config.yaml
n_layer: 16
d_model: 384
n_head: 4
n_kv_head: 1
head_dim: 64
d_mlp: 1024
vocab_size: 7994
activation: "swiglu"
norm: "rmsnorm"
norm_place: "pre"
norm_eps: 1e-05
positions: "rope"
rope_base: 500000.0
rope_fraction: 1.0
qk_norm: true
attn_scale: 0.125
bias: "none"
tie_embeddings: false
parallel_block: false
init: "normal"
init_std_qkv: 0.0255
init_std_o: 0.0
init_std_up: 0.0255
init_std_down: 0.0
optimizer: "muon_variant"
lr: 0.00236
lr_mult_qkv: 0.5
beta1: 0.95
lr_head: 0.00756
grad_clip: 0.5
warmup_steps: 146
schedule: "cos"
final_lr_fraction: 0.0
batch_tokens: 131072
seq_len: 1024
doc_mask: true
train_tokens: 803400000
steps: 6130
dataset: "wikipedia_en"
Each number is 128 + 24 x the weight over its row's rms, rounded and kept within 0 to 255. Layers, rows and columns count from 0. The size above them is the row's rms in percent of the matrix's.

# layer 3 MLP up, 1024x384, rms 0.0902, rows 739-810, columns 96-191
size [100 103 100 103  91  98  97  97 107 105 101 100  99  95  97  99  99 102  91  97 105  96  98  89 105 119  97 103  98 101  96 108 104  89  98  96 120  97  97 104  98 102  98  91 103 103  97 104 105 101 100 103 101 107 101  93  94  94 110  98 125 103 102 104  94 102 101 102 103 102 102  96]
[[143 126  88 130 129 160 159 123 148 171  97 143 121 176  99 108 118 186 134 145 165 124 149 125 138 131 131 147  99 150 148 123 130  92 155  84 157 108 100  96 133  89  92 142 136 143 126 119 118 145 116 155 149 126  92 143 100 142 118 189 129 110 137 119 104 130 127 121 131 128 102 138 154 125 153 160  79 132 130 105 173 112 181 142 123 159 155 128 142 155 169 128 131  94 136 166]
 [153 167 121  90  69 113 157 109 109 107 166 119 151 133 113 134 156 105 142 101 131 108 102 138 127 138 128  74 102 109 127 167 158 134 137 146 128 125 114 126 128 130  94 114 131 160 102 142 123 152 117 132 135  86 110 114 158 122 136 128 142 129  64  94 132 114 127 123 133 137 143 151 149 115 131 117 104 106 100 133 168 130 126 151 105 104 134  94 142 114 120 130 122 129 181  99]
 [144 137 126 117 103 120  99 135 114 132 108 124 156 129 135 149 118 153 108 148 124 117  97 129 121  98 158 154 120 145 136 119 159  89 123 140 138 123  96 102 106 167 101 134 130 136 113 137 124 150 156 152 147 173 110 128 114 109 115 103 145 136 130 113 126  91 150 154 110 157 119 103  90 142 116  96 144 112 151 118 136 135 150 142 126 152 130 129  66 109 143  98 105 148  73 182]
 [ 87 157  87 119 129 102 108 138 130 124 180  65 118 141 108 108 136 147 131 156 139 172 122 104 128 156 107 172 149 117  93 133  97 147 117 138 136 106 143 119 125 168 158  93 109 118 120 163 111 121 104 122 147 156 154 153 128 102 120 160 142 113 121 124 117 149 150 154 135 100 152  90 151 137 129 171 136 103 109 121 114 166 133 119 142 132  98 144 182 136 141 139 160 125 112  62]
 [106  90 124 132  98 120  67 121 180 119 151 127  95 116 138 105 126 126 156 148  94 120 104 149 135 122 107 131 134 146 157 131  87 170 123 119 143 138  95 128 121 129 175 136 109 123 163 111 116 177 149 119 115 145 173 159 165 181  96 114 149  75  96 115 147 157 143 149 117 151 171 135 108 120 115 129 150 169  92 149 117 111 126  99 119 144 183 124 117 130 114  91 147  99 136 117]
 [125 106 149 153 115 103 135  95 181  55 169 180 130 107  98 118 127 182 144 116 151 155 105 165  86 168  95 152 102 122 159 165 148 175 141 112 148 134 141 114 132 109 140 159 134 154 141 121  72 144 138 144 137 102 151 132 143  96  99 157 140 133 155 124 108 138 112 112 152 168 145 142 134  95 130 114 140  95 136 154 121 137 148  86 152 132 150 128 122 108 137 153 156 125 108 107]
 [115 115 145 115 130 110 115 113 142 130  97 193 146 126  95 158 117 104 166 161 103 167 121  74  98 103  92 150 108 130 124 153 136  95 110 110 134 144 131 109 157 118 139 136 160 112 179 130 125 117  96 182 166 139 148 154 179  78 109 140 144  97 194 159 122 186 149 122  93 169 108 151 142 157 119 103 125 137 136 123 137 120 175 119 125 113 152 148 164 160  82 115 153 134 147 151]
 [119 120 120 134 166 124 111 125 135 131  81 100 143 190 153 128 104 105 139 103 116  92 124 171 124 146 118 128 124  77 143 147 173 106 120 170 129 125  90 125 152 153 138 147 145 112  99 140 142 135 152 119 169 159 128 111 115 118 131 146 141 130 121 113  96 160 151  97 145 111 113 140 130 144 121 143 130 155 108 140 122 169 119 108 150 171  95  73  83 137 145  90 121 122 112 167]
 [141 160 126 129 109 143 122 107 137 107  95 108 150 135 147 142  39 103 141 133 119 137 163 137 157 139  97  98 114 149  96 104 128 162  74 159 136 121 114 129 136 145 141 101 132 141 142 114 123 124 145 121 125 139 114 105 137  81 123 153 117 171 113 124 160  99  75 129 110 136 109 130 137 163 120 157 105 107 152 133 137 105 191 143 133  89 107 117 110 112 109  86 154 108 144 164]
 [122 109 133 156 115 134 135  89  95 193 128 160  93 114 134 130  84 130 130 140 110 155 127 142 109 106  93 139 108 103 136 126 133 136 122 113 168 118 133 136 124 137 114 153 129 107 112 115 122 117 149 139 120 121  81 117 115  83 130 116 165  89  99 133 111 117 137 124 127 107 119 126 125  95 161  88  71 111 119 152 101 205 123 142 121 124 132 165 135 157  94 131 135 105 150 110]
 [154 108 120 128 153 107 130 117 135 125 142 112 118 119 159  99 136 152 132 151 119 112 126  70 121 145 125 147 146 118 128 143 148 120 130 155 161 104  92 127 191 126 144 106  89 113 125 142 116 131 160 152 146 148 118 116 116 100 127  98 168  58 125 113  86 124 111 127 103 102 114  96 140 156 124 131 122 101 122 145 119 131 127  76 148 102 115 113 154 108 145 126 130 148 147 149]
 [ 99 166 123 172 138  86 104 112 158 125 117 158 139 141 153 115 141 132 134 148 110 102 137 124 135 118 119 130 133  97 150 120 109 132 122 104  95 108  83 115  89 121 138  99 148 127 150 124 182 121 123 136 113 108 105 180 128 121  87 162 129 120 136 138 106 111  98 178 108 146  96 160 133 143 141 157 142 135 135 128 107 125 138 139 108 102  92 130 109 120 115 130 108 108 120 168]
 [139 115  99 130 134 132 135 104 111 154 139 128 143 120 140 104 142 145 134 146 119 159 119 142 131 101 117 127 120 110 128 127 143 106 144  82 145 186 119 126 131 118 111 126 111 123 130  85 158 121 146 154 122 139 171 144  88 121 132 161 151 143 176 128 147 119 119 165  71 169 180 139  84 128 114 139 109 141 151 113 120 110 129 136 145 145 139 152 116 163 123 125 118 109 128 174]
 [142 147 115 100 134 112 120 122 100 138 113 108  99 173 121 151  70 185 110 136 128 152  97 117 149 103 125 158 158 124 158 141 172 105 131 103 147 128 141 156 164 117 118 166  76 180 118 110 137  85 119 113 118 122  84 118 133 125 122 112 104  83 149 132 119  99 134 106  90 115 136 150 143 137 137 187 117 128 152 121 144 137 133 130 123 124 130 171 124 144 147 121 139 127 110 127]
 [103 123 151 134  96  63 133 137 146 125 184 155 145  74 115 140 117 108 112 149 116 182 142  58 139 139  93 158 139 137 149 120 148 104 115 123 122 114 161 150 115 150 122 116 103 127 122 109 149 115 145 140 155 105 138 193 127 132 164  98 158 171 145 104 125 142 116  79 114 117 112 119 121 120 119 135 108 143 147 139 129 169 143 129 151 132 130 112 126 161 154  95 125 144 119 114]
 [164 150 136 110  75 133 129 122 145 162 136 112 169  99  86 155 165 139 113  43  65 146 157 122 174 121 126 143 118 146 140 160 183  97 113 130 130 142 160 149 112 146 126 121 163 140 113 102 110  89 162 109 126 136 161 157  67 134 103 131 111 119 140 108 167 143  96 149 175 113 144 125 137 113 111 118 123 107  92 146 105 171 189 113 144 108 125 179 132  98 153 140 133 136 148 151]
 [103 106  97 129 139 120 151 123 122 140 131 169 112 108 110  88 120 175 164 129 168 153 182 107 136  92 204 156 152 120 128 152 134 128 136 122 120 106 157 107 141 146 135 124 123  99 100  99 131 156 164 157 155 121  95 155 109 166 131  94 158 146  96  96 147 151 174  87  93  93 129 121 132  99 119 129 119 158 140 117 133 110 115 134 131 142 147 131 107 124 123 105 111 121 132 110]
 [150 121  98 138 118 125 131  51 146 162 132 151 121 108 142 119 136 133 132 160 104 164  96  89 107  97 135 103 118 110 119 142 117 143 142 133 107 130 173 116 130 153 126 113 120 149 123 174 134 158 102 125 115 144 159  77 127 141 167 121 134 139 126 130 131 104 144  90 123 136 161 178 126 157  88 162 137  85 139 160 145 159 112  75 154 152 121 119  80  97 145 176 126 141 130 118]
 [123 140 134 115 169 120  99 124 118 118 183 145 117 115 123 132 167 177 169 105 128 117 111 123 117 153 157 129 167 146 129 173 134 111 148  84 125 137 137  75 153 163 160 110 112 154 160 108 109  92  94 157 149 104 104 122 144 125 158 136 148 145  84 101 123 145 108 172  83 172 119 129 141 138  94 126 134 178 119  88 167  83 103 122 137 161 112 117  90 124 117 133 122 164 118 104]
 [142 143 148 163 102 164 144 132 143 120 114 138 133 121 143 111 119 119 130 148 123 143 145 140 120 114  97 158 140 126  91 133 190 135 107 112 130 124 114 143 123 105 107  95 143 136 120 128 157 141 113 109  91 126  96  81 161 147 152 114 168 138 148 120 141 123 111 143 105 126 149 130 122 100 117 126 133 154 185 103 128 126 113 173 110 156 131 101 185 158 134 108 114 164 139 169]
 [119 138 137 162 133 126  79 128 154 168 141 113 140 131 113 128 150  97  53 130 130 122 155 150 111 132 158  98 136 115 114 168 119 105 124 102 102 143 144 118 162 138 144 154 127 135 151  80 139 125 158 175 161 137 115 154 123 108 104  67 105 142 112 140 149  93 161 176 134  84 102 151 150 135 148 129 115 135 130 144 109 158  96 125 181 140 105 147 123 137 122 124 150 113 147  84]
 [130 126 124 150 136 137 108 100 154 129  98 154 125 118 121 136 142 152 122  69 170 131 136 132 108 131 150 145 167 133 159 118 112 118 166 122 129 147 122 148 124 123 127 158 134 202 148 165 163 153 105  88 108 112  89 138  90  84 123  87 129 116 145 114 126 147 147 172  70 147 173 152 127 134 133 162 165 107 134 121 114 126  86 181 163 113 126 124 140 171 148 133 136 129  95 136]
 [170 130 114 195 110 107  76 141 123 128 129 131 132 127  91 112 133 164 117 109 159 120 190 105 134 127 141 102 136  96 127 154 118 174 114 137  96 136 155 148 132 143  92 132 125 128 124 114 126 159 142 166 103 140  76 135 113 142 170  95  93 139 156 133 130  89 138 123 132 178 112 140 150 147 101 123 169  93 185 107 120 102 127 130 131 158 134  95 121 115 119 156 146  99 145 169]
 [ 95 142 103 148 108  82 168 143 147 149 150  95  99  95 150 159 144 127 122 116 125 144 106 100  71 145 135 116  85  88 102 160 142 153 118 143 102 101 155 122 163 134 110 129 116 140 120 175 113 141 120 134 112 108 145 135 106  97 111 111 182 142 144 134 134 138  89 126 126 133  83 129 154 142 113 116 109 141 115 106 104 136 102 171 153 144 171 111 135 131 102 124 128 108 124 139]
 [113 105 126 134 142 154 103 145 137 128  95 156  94 149  76 137  97 100 158 122 141 114 163 139 141 117 114 130 110 172 129 128 166 148 114 162 131 118 102 159 187 113 124 120 130 141 133 157  98 147 134 164 121  91 183 106 149 130 117 110 128 103 116 146 138 144 121 132  99 140  85  96 121 126 113 161 129 154 141  64 154 105 130 112 109 104 141 151 103 110 137 102 163 122 112 101]
 [103 118 142 142 159 114 136  96 128 191 142 120 133 114 178 158 130 125 110 120 139  73 113 171 175 128 116 164 116 164 129 163 148 113 144 122 118 146 173 136 148 127  98 159 114 139 161 148 107 165 106 137  88 136 152 128  86 131 126 101 116 132 118  55 196 118 127 166 127 136  81 143 131 164 126 145 129  87 133 123 170 112  87 140 102 111 119 156 129 141 132 156 162 118 104 126]
 [142 116 140 130 138 142 126 110 100 119 113 158 117 137 136  58  96 128 128 166 141 109 115 119 163 127 139 131 124 127 119 131 122 131 146 153  90 132  97 128  88  88 148 136  68 140 109 123 150 139 156 101 101 133 155 161 108 139 117 132 112  95 161 109 131 118 148 113 112 113 159 123 106  81 147 117 122 111 113 141 121 124  65  97  97 148 100 163 130 160 169 126 126 123 111 131]
 [ 97 104 126 141 152 124 152 106 100  91 104 156 138 138 179 148  99 117 118 121 139 132 121 111 148 154 114 138 131 173 146 113 126 136  98 122 145 144 102 131 149 150  71 138 103 141 156 145 138  60 168 133 160 136 164 125 109 145 100 140 111  83 148 156 131 102 119 134  81  79 106 122 144 138  98 144 150 177 145 159 124  77 138 123 118 132 111  92 153 139 147 151  78 116 127 171]
 [133 150 150 106 127  99 171 145 134 130 136 174 111 131 127  78 121  98 148 127 134 145 135  85 141 122 154 112 149 123 116 104 102 140 130 140 158  64 100 134 169 119  99 119 154 111 102 121 116  99 118 124 198 155 150 129 169 144 162  96 114 149 145 131 110 111 174 110 137 135 133  94 152 139 125 126 167 142  98 153 182 102 103 122 164 152 124 108 115 153 119  82 118 147 141 135]
 [159 133 154 127 143 147 133 122 104 131 125  78 126 152 134 100 103 133 172 133  99 150 147 108 126 133 125  97 145 102 131 145 133  87 117 138 151 119 125 145 141 122 134 117 157 131 147 127 155 155 116 105 125 169 118  71 123 135 134  98 126 103 166 146 133 126 130  98 133 157 161 104 132  87 140 174 106 107 147 155 133 134 162 130 150 110 103  92 141 150 144 142 116  82 103 151]
 [157 133 126 102 143 122 111 120 120 128 122 131 104 165 126 111 109  73 136 108 117 129 121  97 159 147 109 133 123  72 120 114 139 112 132  77 113 109 129 136 171 137 124 152 133 125 110 164 139 102 152 137  89 166 136  92 111 163 148 124 155 138 132 140 110  95 111 128 167 155 107 119 128 125 128 143 137 107 121 143 143 169 126 101 142 121 104  88 141 146 103 111 146 124 142 119]
 [147 167 144 127 121  97 142 130 138 136 125 148 138  63 103 161 140 158 109  53 158 164 169  99 135 139 111 130 111 123 171 115 169 105 146 139 143 179 133 113 150 113 131 170 130  85 101 168 109 148 156 144 142 123 103 122 128 124 118 155 147 107 111 107 150 141 102 103 110 129 158  95 142 119 109 171 151 140 184 127 146 127 114 128 122 122  88 131  83 191  95 102 173 146 163 151]
 [ 92 161 116 135 122 122  93 118 103  90 141 139 117 150 130 163 167 142 104 106 107 113 111 140 158 182  87 125 144 107 122 125 153 185 109 137 164 120  79 128 138 114 157 133 112 160 102 117 131  78  78 102 143 157 118 135 102 136 174 100 132  87  80  82 148 108 149 134  94 118 161  67 132 135  83 115 173 133 101 133 115  91 108 135 108 147 133 137 148 150  97 129 133 124 142 190]
 [144 122 102 102  78 101 129 123  96 142 122 125 132 140 125  92 149 136 107 121 115 120 163 164 148 114 112  77 127 125  86 140  91 145 134 116 168 114 128 162 135  93 106 110 165 114 131  98 113 139 165  93 133  98 106 136  63 149 119 118 124 127 113 111 126 141 120 101 105 123 101 137 101 123 154  78 124  88 100 168 118 101 141 129 150 152 138 146 161 169 112 141 138 147 107 135]
 [121 113 101 137 150 162 102 169 104 133 124 158 119  99 135 133 172 108 150 113 125 122 165 142 161 137 118 146 138  86 134  60 113 115 146 144 104  67  78 169 126 152 112 126 115 113 150 116 153 121 154 143 144 111  94 109 136 150 115 136 142 158 110 153 157 122 123 141 152 141 121 131  89  98 147 101 147 127 148 161 118 120 144 108 150 121 135 147  71 120 112 126 159 118 125 111]
 [109 101 143 170 131 132 115 113 152 123 149  71 118 131 125 113 103 149 142 128  86 182 169  71 145 152 145 125  98 102  96 127 138 116 143 116 140 107 132 153 129 143 139 108 105 129  62 121 107 124 148 134 105 139 154  56 162 158 135 121 141 151 106 117  98 144 155 143 102 115 130 116 121 129 136  72 112 154 133  92 163 155 123 132 114 130 126 149 127 136 123 140 158 130 112 157]
 [125  97 128 132 138 174 122 133 155 103 165 106 172 100 133  96 158 154 140 133 118 142 163 184 135 138 150 156 127 150 101 118 142  91  84 112 134 146 143 172 123 161 160 131 146 167 179 136 132 144 166 156 120  97 124 128 146 156 135 160  99 153 113 169  78 117 153  89 152 130 160 123 121 159 109 129 170 101 110 113  85 166 103 128 160 114 129 124 127  99 162 139 106 110 108 131]
 [100 162 106 143 149 118 111 112 178 157 152 165 106 134 117 128 108 157 135 138 135 136 106 112 141 136 120 131 162  93 153 132 109 160 140 117 115  91 105  97 120 178 114 156 126 122 129 141 106 136 147 130 139 138  96 140 106 155 118 113 117 121 166 115 121 160  56 134 124  93  96 179 114 127 111 113 117 113 135 148 129 147 120 104 138 141 124 118  83 139 102 139 115 132 183 151]
 [133 148 122 136 135 145 127 104 120 136 130  99 133  74 114 116 129 120 132 127 106 152 138 181 111  86 161 130 129  91 131  88  97 119 141 140 139 150 139 138 125 115 121 166 108 125  66 143  93 105 144 132  86 147 166 128 137 157 135 115 102 141 108 131  97 109 177 139 100  83 100 110 129  80 166 126 144 110 144 125 155 140  98 107 114 113 126 135 168 143 158 176 113 180 144 124]
 [111 139 124 145 161 123 126 111 124 163  83 141 116 100 107 175 108 111 106 101 159 122  99 167  86 121 159  80 175  98 150 112  72 107 129 181 118 147 128 152 177 103 126 155 145 133 130 112  74 139 103 118 152 109 167  76 102 175 125 127 162 134  94 116 149 125 177 156 159 122 133  87  81  98 111 109 141 135 118  86  87 149 113  97 122  85  88 179 118 109  99 118 117  73 104 110]
 [147 149 122 138 140 110 130 160 106 151 152 145 136 108 124 145 141 134 106 143 157 134  83  97 134 120 120  95 104 122 148 128 118 123 104 125  73 107 111 136  69 138 140 103 143 122 148  91 105 123  95 183 131 125 173 116 151 133 157 144 127 139 122 124 145 128 145 167  96  91  79 135 119 161 120 133 186 124 166 124 107  92 116  92 190 131 143 108  89 139  96 145 111 119 151 105]
 [124 160 141 106 153 120 155 119  94 114 146 152  88 106  73 147 144 120 161 138 148 105  94 141 164 136 105 165 145 156 114 144 120 142 103 123 115 146 129 119 130 142 166 105 131 101 146 174 185 109 129 152 124 104 141  83 112 156 117 103 151 104 157 116 115 102 203 114 103  95 151 117 137  99 121 147 119 139 143 109 159 156 129 148 113  87 114  92  85 134 116 133 111  95 113 114]
 [142 153 116 124 155 129 125 163  74 140 119 153  89 126 144 154 121 150 138 125 130 124 124 145 132 112 115 122 100 110 107 123 121 111 192  94 118 125 127  85  95 133 117 146  78  91 101 158 147 167 144 139 123 137  84 105 114 166 128 119 119 151 124 129 104 103 138  71 139 116 142 127 149 121 203 123 109 100  92 145 136 139 152 131 112 138  81 146 152 172 112 113 125 139 137 129]
 [147 121 140 150 130 159 119 155  89 151 158 131 135 133  99 130 168 135  87 148 117 124 131 165 126  67 136 146 141 145 108  87 186  97 116  81 152 142 147 122  89 105 123 159 132 157 144 114 163 145 156 143 132 124  98 102  93 152 136 106 142 129 108 118  80  85 179 151 132 114  79 150 170 130 171 123 106 126 100 138 128 155 121 136 147 119 105 164 109 105 121 138 147 137  97 146]
 [116 126 129 112 107 126 143 123 128 129 145 110 103 129 144 104 128 111 141 147 130  67 117 170 150 177 184 137 131  98 174 139 113 154 139 144 108 127 139 141 105  91 169 132 160 134 124 102 152  95 117 118  95 131 124 141 121 132 152 134 106 116 115 100 125  87 132 166 146 116 145 156 142  97 144 117 129 135 106 126 149 130 144 135 132 176 114 157 142 170 130 152  66 116 121 106]
 [108 129 141 104 117 108 160 112 113 124 162 138 121  78 144 128 116 153 123 121 136 146 145  95  99 112 136 144 138 157 172  94  74 111 125 101 119 141  99 127 156 111 125 177 126 110 150 169 111 142 110 150 141 125 129 145 141  86 101 115 117 112  80 129 112  92 164 104 125 104 142  79 139 128 134 138 110 132 116  93 107 102  98 118  76 154 103 129  90 110 117 141 134 144 129  93]
 [193 100 100 104 109 195 162 114 141 131 127 112 121 152  96 161 145 133 145 118 114 137 183 134 134 109 124 142 127 135 148 138 128 113 115 140 154 150 121 125 151 107  88  97 162 105 115  72 114 136 126 180 105 151 149 125 111 177 125 125 143 133 148 160  97 178 164 138 141 120 135 120 136 111  91 130 150 108 123 143 121 135 103 126 132 109 145 128 112 159 105 152 108 133 118 101]
 [150 148 136 116 113 179 126 105 111 144 157 126  92 134 134 153 120  99 140 143 121 153 105 151 135 135 108 147 126 105  97 104  89 104 175 106 154 111 152 141 124 114 146 111 106 133 133 152 148 180 117 168 130  87 134 168 148 142 174 135  99 111 180 115 158 121 146 103 173  97 115 104 105 131 146  97 123  98  91 135 165 144 153  97 116 139 134 129 164 140 131 142 119 162 101 127]
 [107 148 128 106 179 126 105  89 113 165 116 126  90 162 146 133 114 139 128 126 112 120 124 111 148 116 126 143 137 110 166  82  86  75 111 126 155 141 141  94 120 155 125 159  74  97 161 136 136 107 131 151 127 133 135 202 124 154 131 170 109 153 150 129 152 134 164 115 134  92 184 124 121 107 105 128 127 146 105 124 120  83 108 148  97 158 115 167 133 158 106 151  99 137 144 147]
 [161 156 154 138 148 180 161  99 121 139 147 138 103  97 162 174 116 109 188  80 104  74  97  93 127 121 113  82 147 159 138 126 114  99 148 111 142 136 106 154  95 106 139 131 142 128 122 165 100 160 116 114 121 132 147 117 117 156 134 102 135 116 157 116 106 147 126 147 126 130 130 136  77 132 113 154 103 123  95 131 119 125 138 165 150 122 114 101 146 145 154 137 162 107 101 116]
 [139  90 100  99 133 158 142 113 116 152 127 126 160  90 123 144 155 104 146 145 153 134 143 144  98 102 122 156 118 155  83 132 129 173  81 147 107 107 138 166 104 129  88  64 184 120 131 167 122 127  98  91 131 113 130 121 155 162 157 156 116 151 132 106 143 117 127 158 145 113 149 171 122  92 110 124 146 108 136 104 155 152 160 114 138 117 130 124 113  84 178 140 112 117  81 119]
 [130 102 139 154 116  97 169 135 150 133  96 149 139 108 146 139  74 128 140 160 132 152  64  85  87 120 121 151 146  90  87 119 149  93 158  95 151  99 103 108 129 104  90 111 149  93 105 109 104  64 112 158 103 126 154 101 134 107 120 132 131 110  99  93 134 156 154 133 118 123 126 122 106 142 144  94 135 138  88  98 164 145 121 122 103 150  93  82 160 129 104 140 134 119 181 166]
 [164 135  97 129 132 132 107 147 153 107 113 119 124 130 114 112 140 151 151 158 145 131 136 115 130 135 117 126 129 135  86 118 146 127 133 130 142 122 121 127 118 120 151 161 105 114 174 113 151 110 126 119 128 149 181 120 147 138 139 112  61 128 131 111 111  61 144 123 145 125 141 176 116 154 162 136 123 124 133 172 133 138 123 107 127 110 105  92 119  93 102 153  79 121 141 142]
 [130 125 118  93 117 118 126  96 124 141 124  98 150 112 133  97 139 153 135 142 135 119 141 165 106 122 124 125 115 104 155  87 147 192 113  82 154  98 120 135 110 163  67 147 109 109 155 138 116 157 114 121 137 133 122 148 130  98  92 135 133 122 117 139 112 101 140 127 149 145 112 154 106 188 129 121 141 128 158 132 135 162  81 116 113  92  87 165 137 104 133 105 156 101 116 121]
 [124 137 143 145 184 113 109 103 125  95 143 117 119 123 107 140 119 134 133 156  89 139 123 131 132  82 122 185 113 131 128 134 117 142  81 107 134 161 141 110 149 142 135 150 114 141 159 111  91  65 137 140 115 110 158 122 114 129 134 169 142 103 126  90 125 134 126 188 114 166 102 120 145 168 139 153 167 127 146 106 162 132 152 162 151 136 155 130 159 158 141 124 120 113 148 144]
 [136 130 107 142  86 118 103 145 162 138 132 109 127 179 143 112 141 128 109 137  94  97 122 146 121 173 117 156 129 144 108  96 153 105 111 117 163 138 129  80  98  99 127 130 140 133 137  96  87 141 121 127  97 157 137 149 141 110  87 144 169 139 158 111 128 109  97  95 135 142 161 117 137 164 164 126 132  58 132 148 160 120 145  80 105 159 138 133 134 120 158 142  64  67 120 131]
 [125 101 134 127 144 101 156 121 131 149 156 136 142 111 137 161 142  95 131 124 114  98 131  96 139 143  96 164 169 135 131 127 166 148 111 154 168 153 152 158 195 131 114 158 173 173 142 106 108 136 112 182 132 115 120 128 171 113 128 135 128 118 135 129 131 113 139 127 138 126 144 145 170 129 147 143 152 134 142 143 148 122 143 143 130 176 127 127 105 109 135 128 102 125 152 132]
 [159 146  74 126 105 101 157 133 126 127 148 158 166 118  98 134 162 120 132 157 138 153  82 120 138 159 143 151 124 121  68 115 129 114  78 134 116 121 134 124 156 135 148  95 104 122 136 147 104 127 123 143 117 138 162 103 137 158 118 118 160 157 122 148 124 109 108 123 121 112 173 122 109 120 110  95 107 149 121  97 153 159 171 138 126 160 136 169 125  97 108 101 118 170 141 136]
 [153 163 137 124 130  99 157 140 125 150 125 105 127 160 171 137 107 123 136  99 135 142 133  89 131 105 122 116 128 111 138 148 147 114 154 143  94 182 120 116 158 171 124 136 108 124 169  98 109 156  93  90 148 150  85  89 143 134 165 156 107 138 161 144 156 122 143 124 119 169 142  99 155 130 121 119 141 157  86 123 124  97 141 147  91 113 105 135 119 175 161 116 144  99 143 121]
 [106 193  82  82 124 124 165 118  73  81 166 142 121 104 103 139 167 114 123 121 103 139 194 124 119  88 148 151 106 113 110 145 121 170 116 158  73 124 190 140 114 107 136 118  97 122  97 147 113 136  57  96 151 139 141 110  88 145 120 126 116 141 106 148 112  87 106 156 125 136 135 178  91 129 125  95 153 108 128 154 139 160 141 100 129 109 123 112  90 120 118 129 122 143 124 109]
 [116  72 141  68 133  86 114 122  61 130 112 147 161 132 139  95 139 141 156 138 152  97 182 123  90  84 133 115 136 141 145 140 102 153 119 128 123 114 135 139 161 142 116 132 126 139 121 171 127  97 146 112 128 103  93 147 131  99 117 136 109 127  99  97 178 185 135 128 108  82 132 118 122 106 151 142 127 148 119 102 146 132 118 109 110 117 119 140 138 124 147 123 130 104 147 100]
 [147 136 142 122 143 121 141 138  92 142 127 120 157 127 166 133  79 107 114  50 146 118 118  87 126 135 164 159 105 121 124  95 137 154 127 132  98 145 105 160 133 116  78 100  93 120 138 151 114 132 129 173 135 154 134 123 105 155 122  73 131 118 177 141 118 119 133 113  76 150 111 127 128 130 123 101 149 181 149 115 156  72 138 190 140 126  80 149 174 143 134  94 123 116 174 116]
 [122 127  98 175 158 117 153 150 151 111 131 148 116  68 103 146 154 112 147 118 100 145 124 111 111 105 158 122  71  97 131 115 117 102 107 108  96 122 160 137 133 133 100  97 161  65 147 123 121 171 134 168 125 132 150 136 126 131 175 114 156 126 150 157  87 116  95 130  83 125 135 156 132 119  79 129 134 142 125 197 144 130 150 114 140 112 117 141 125 130 132 130  88 113 113 112]
 [152 116 139 142 116 129 136 112 126 156 138 126 135 118 124  95 142 165 146 105 177 108 144 183 153 175 157 112 148 143  95 118 116 123 158  92 125 147 171  87 118 134 104  90 121 152 114  71 155 147 125 104 122 136 111 119  78 117  91 112  59 113 131 119  87 150 104 111 138 165 134 135 154 144 169 203 121 179 104 137 126 119 172 154 105 100 149 116  98 127 113 173 159 123 140 127]
 [182 137  82 128 154  71 130 161 107 132 153 105 129  93 139 130 160 110 118 105 102 132 163  77 124 132 120 154 124 123 117 103 121  93 104 157 151 119  91 125  71 144 140 187  80 129 132 127 132 112 123 128 123 158 139 154  69 155 127  84 142 137 111 169 169 115 150 112 157 102 144 148 126 162  98 123 137 132 135 135 118 117 128  79 116 142 122 118 149 109 130 150 143 141 126 111]
 [166 194 187 137 141 114 155 143 149 145 161 136 147 145 182 128 115 131 109 112 173  92 165 118 112 187 101 158 122 151 111 135 127 152 145 147 146 148 139 132  95 161 120 135 161 118 174 116 127 112  93 100 132 118  97 154 154 112 155 155 164 165 113 132 101 151 135 100 175 109 160 134 128 122 145 127 108 121 100 153 141 129 113 111  96 161 101 139 118 166 126  93 150 147 123 144]
 [122  86 130  99 146 122 147 151 146 159 145 124 109  80 161 103 148  94 132  89 116 125 125 125 105 132 118 177 145 121 120 160 111 138 198 123 133 120 169 106 123 104 142 165 142 150 135 162 110 141 156 112 142 109 164 108 145 161 130 162 135  99 142 145 141 125 104 119 159 180 137 148 148 133 134 108 163  87 126 191 166 146 171 127 117 193 124  85 116 130 116 111 130 120 140 123]
 [115 110 122 124  77 130 117 128 134  98 126 137 141 104 110 117 119 103 111 122 116  84 100 168 144 141  85 175 131 136 125  94  87 114 120 155 152 107 152 167 137 104 122 142 126 147  94 125 130 154  83  77 139  95 133 149  95 138 117 175 136 155 128  99 130 134  80 141  92 108 130 128 117  95 132 147 137 100  98 129 149  95 129 103 130 105 128 205  91 135 117 116 130 116 117  88]
 [110  83 118 160 117 154 123  62 173 146 120 162  92 181 132 100  91 136 110 101 160 115  85 105 118 145 135 120  97 122  93 113 167 101 117 145 108 122 136 132 122 114 156 116 148 165 123 128 105 123 151 110 125 142 116 155  99 119 147 121  69 118  78 124 117 123 148 166 116 147 164 139 113 130 152 121 122 152 152 133 109 122 122 148 100 136 121 124 104 138 112 131 118 115  89  85]
 [139 121 150 140 134 125 114 110 101 123 139 135 136 145 145 117 107 135 108 141 138 169 152 161 114 137 134 113 113 142 109 126 118 118  87 151 150 177  98 130 149 133 104 113 172 142 123 138 142 120 130 130 115 158 162 122 133 127 135 134 165 105 116 148 133 127 155 104 109 149 124 102 120 116  99 106 195 127 151 107 118 123 115 146 136 123 182 110 154 134 111  75 168 110 117 115]
 [130 147 138 131 111  89 138 139 142 140 125 125 149 138 157 180 119 123  78  78 149 101 130 120 102 111 129 123 128 111 142 122 141 128 125 136  91 109 131 111 114 160 100  94 104 131 132 130 156 114 130  79  91 170 142 106 129 142 114 160 135 140 101 111 157 142 109 138 153 128 104 119 164 134 112 110  99 137 124  94  89 103 119 159 112 105 127 125 113 135 118 107 167 103  75 130]
 [138  98 120 155  92 125 158 100 111 119 167  98 102 177 134 116 130 147 100 152 126 129 102 119 130 129  99 153 157 132 125 144 132 126 149 125 171 173 142 151  81 111 112 100 159 105 155 100 152 118 100  85 135 106 123 150 108 126 165 153 128 144 128 161  95 105  99 161 158 103 150 103 160 179 142 145 154 111 156 124 140 149 114 215  90 105 131 136 113 115 152 135 150 130 106 131]]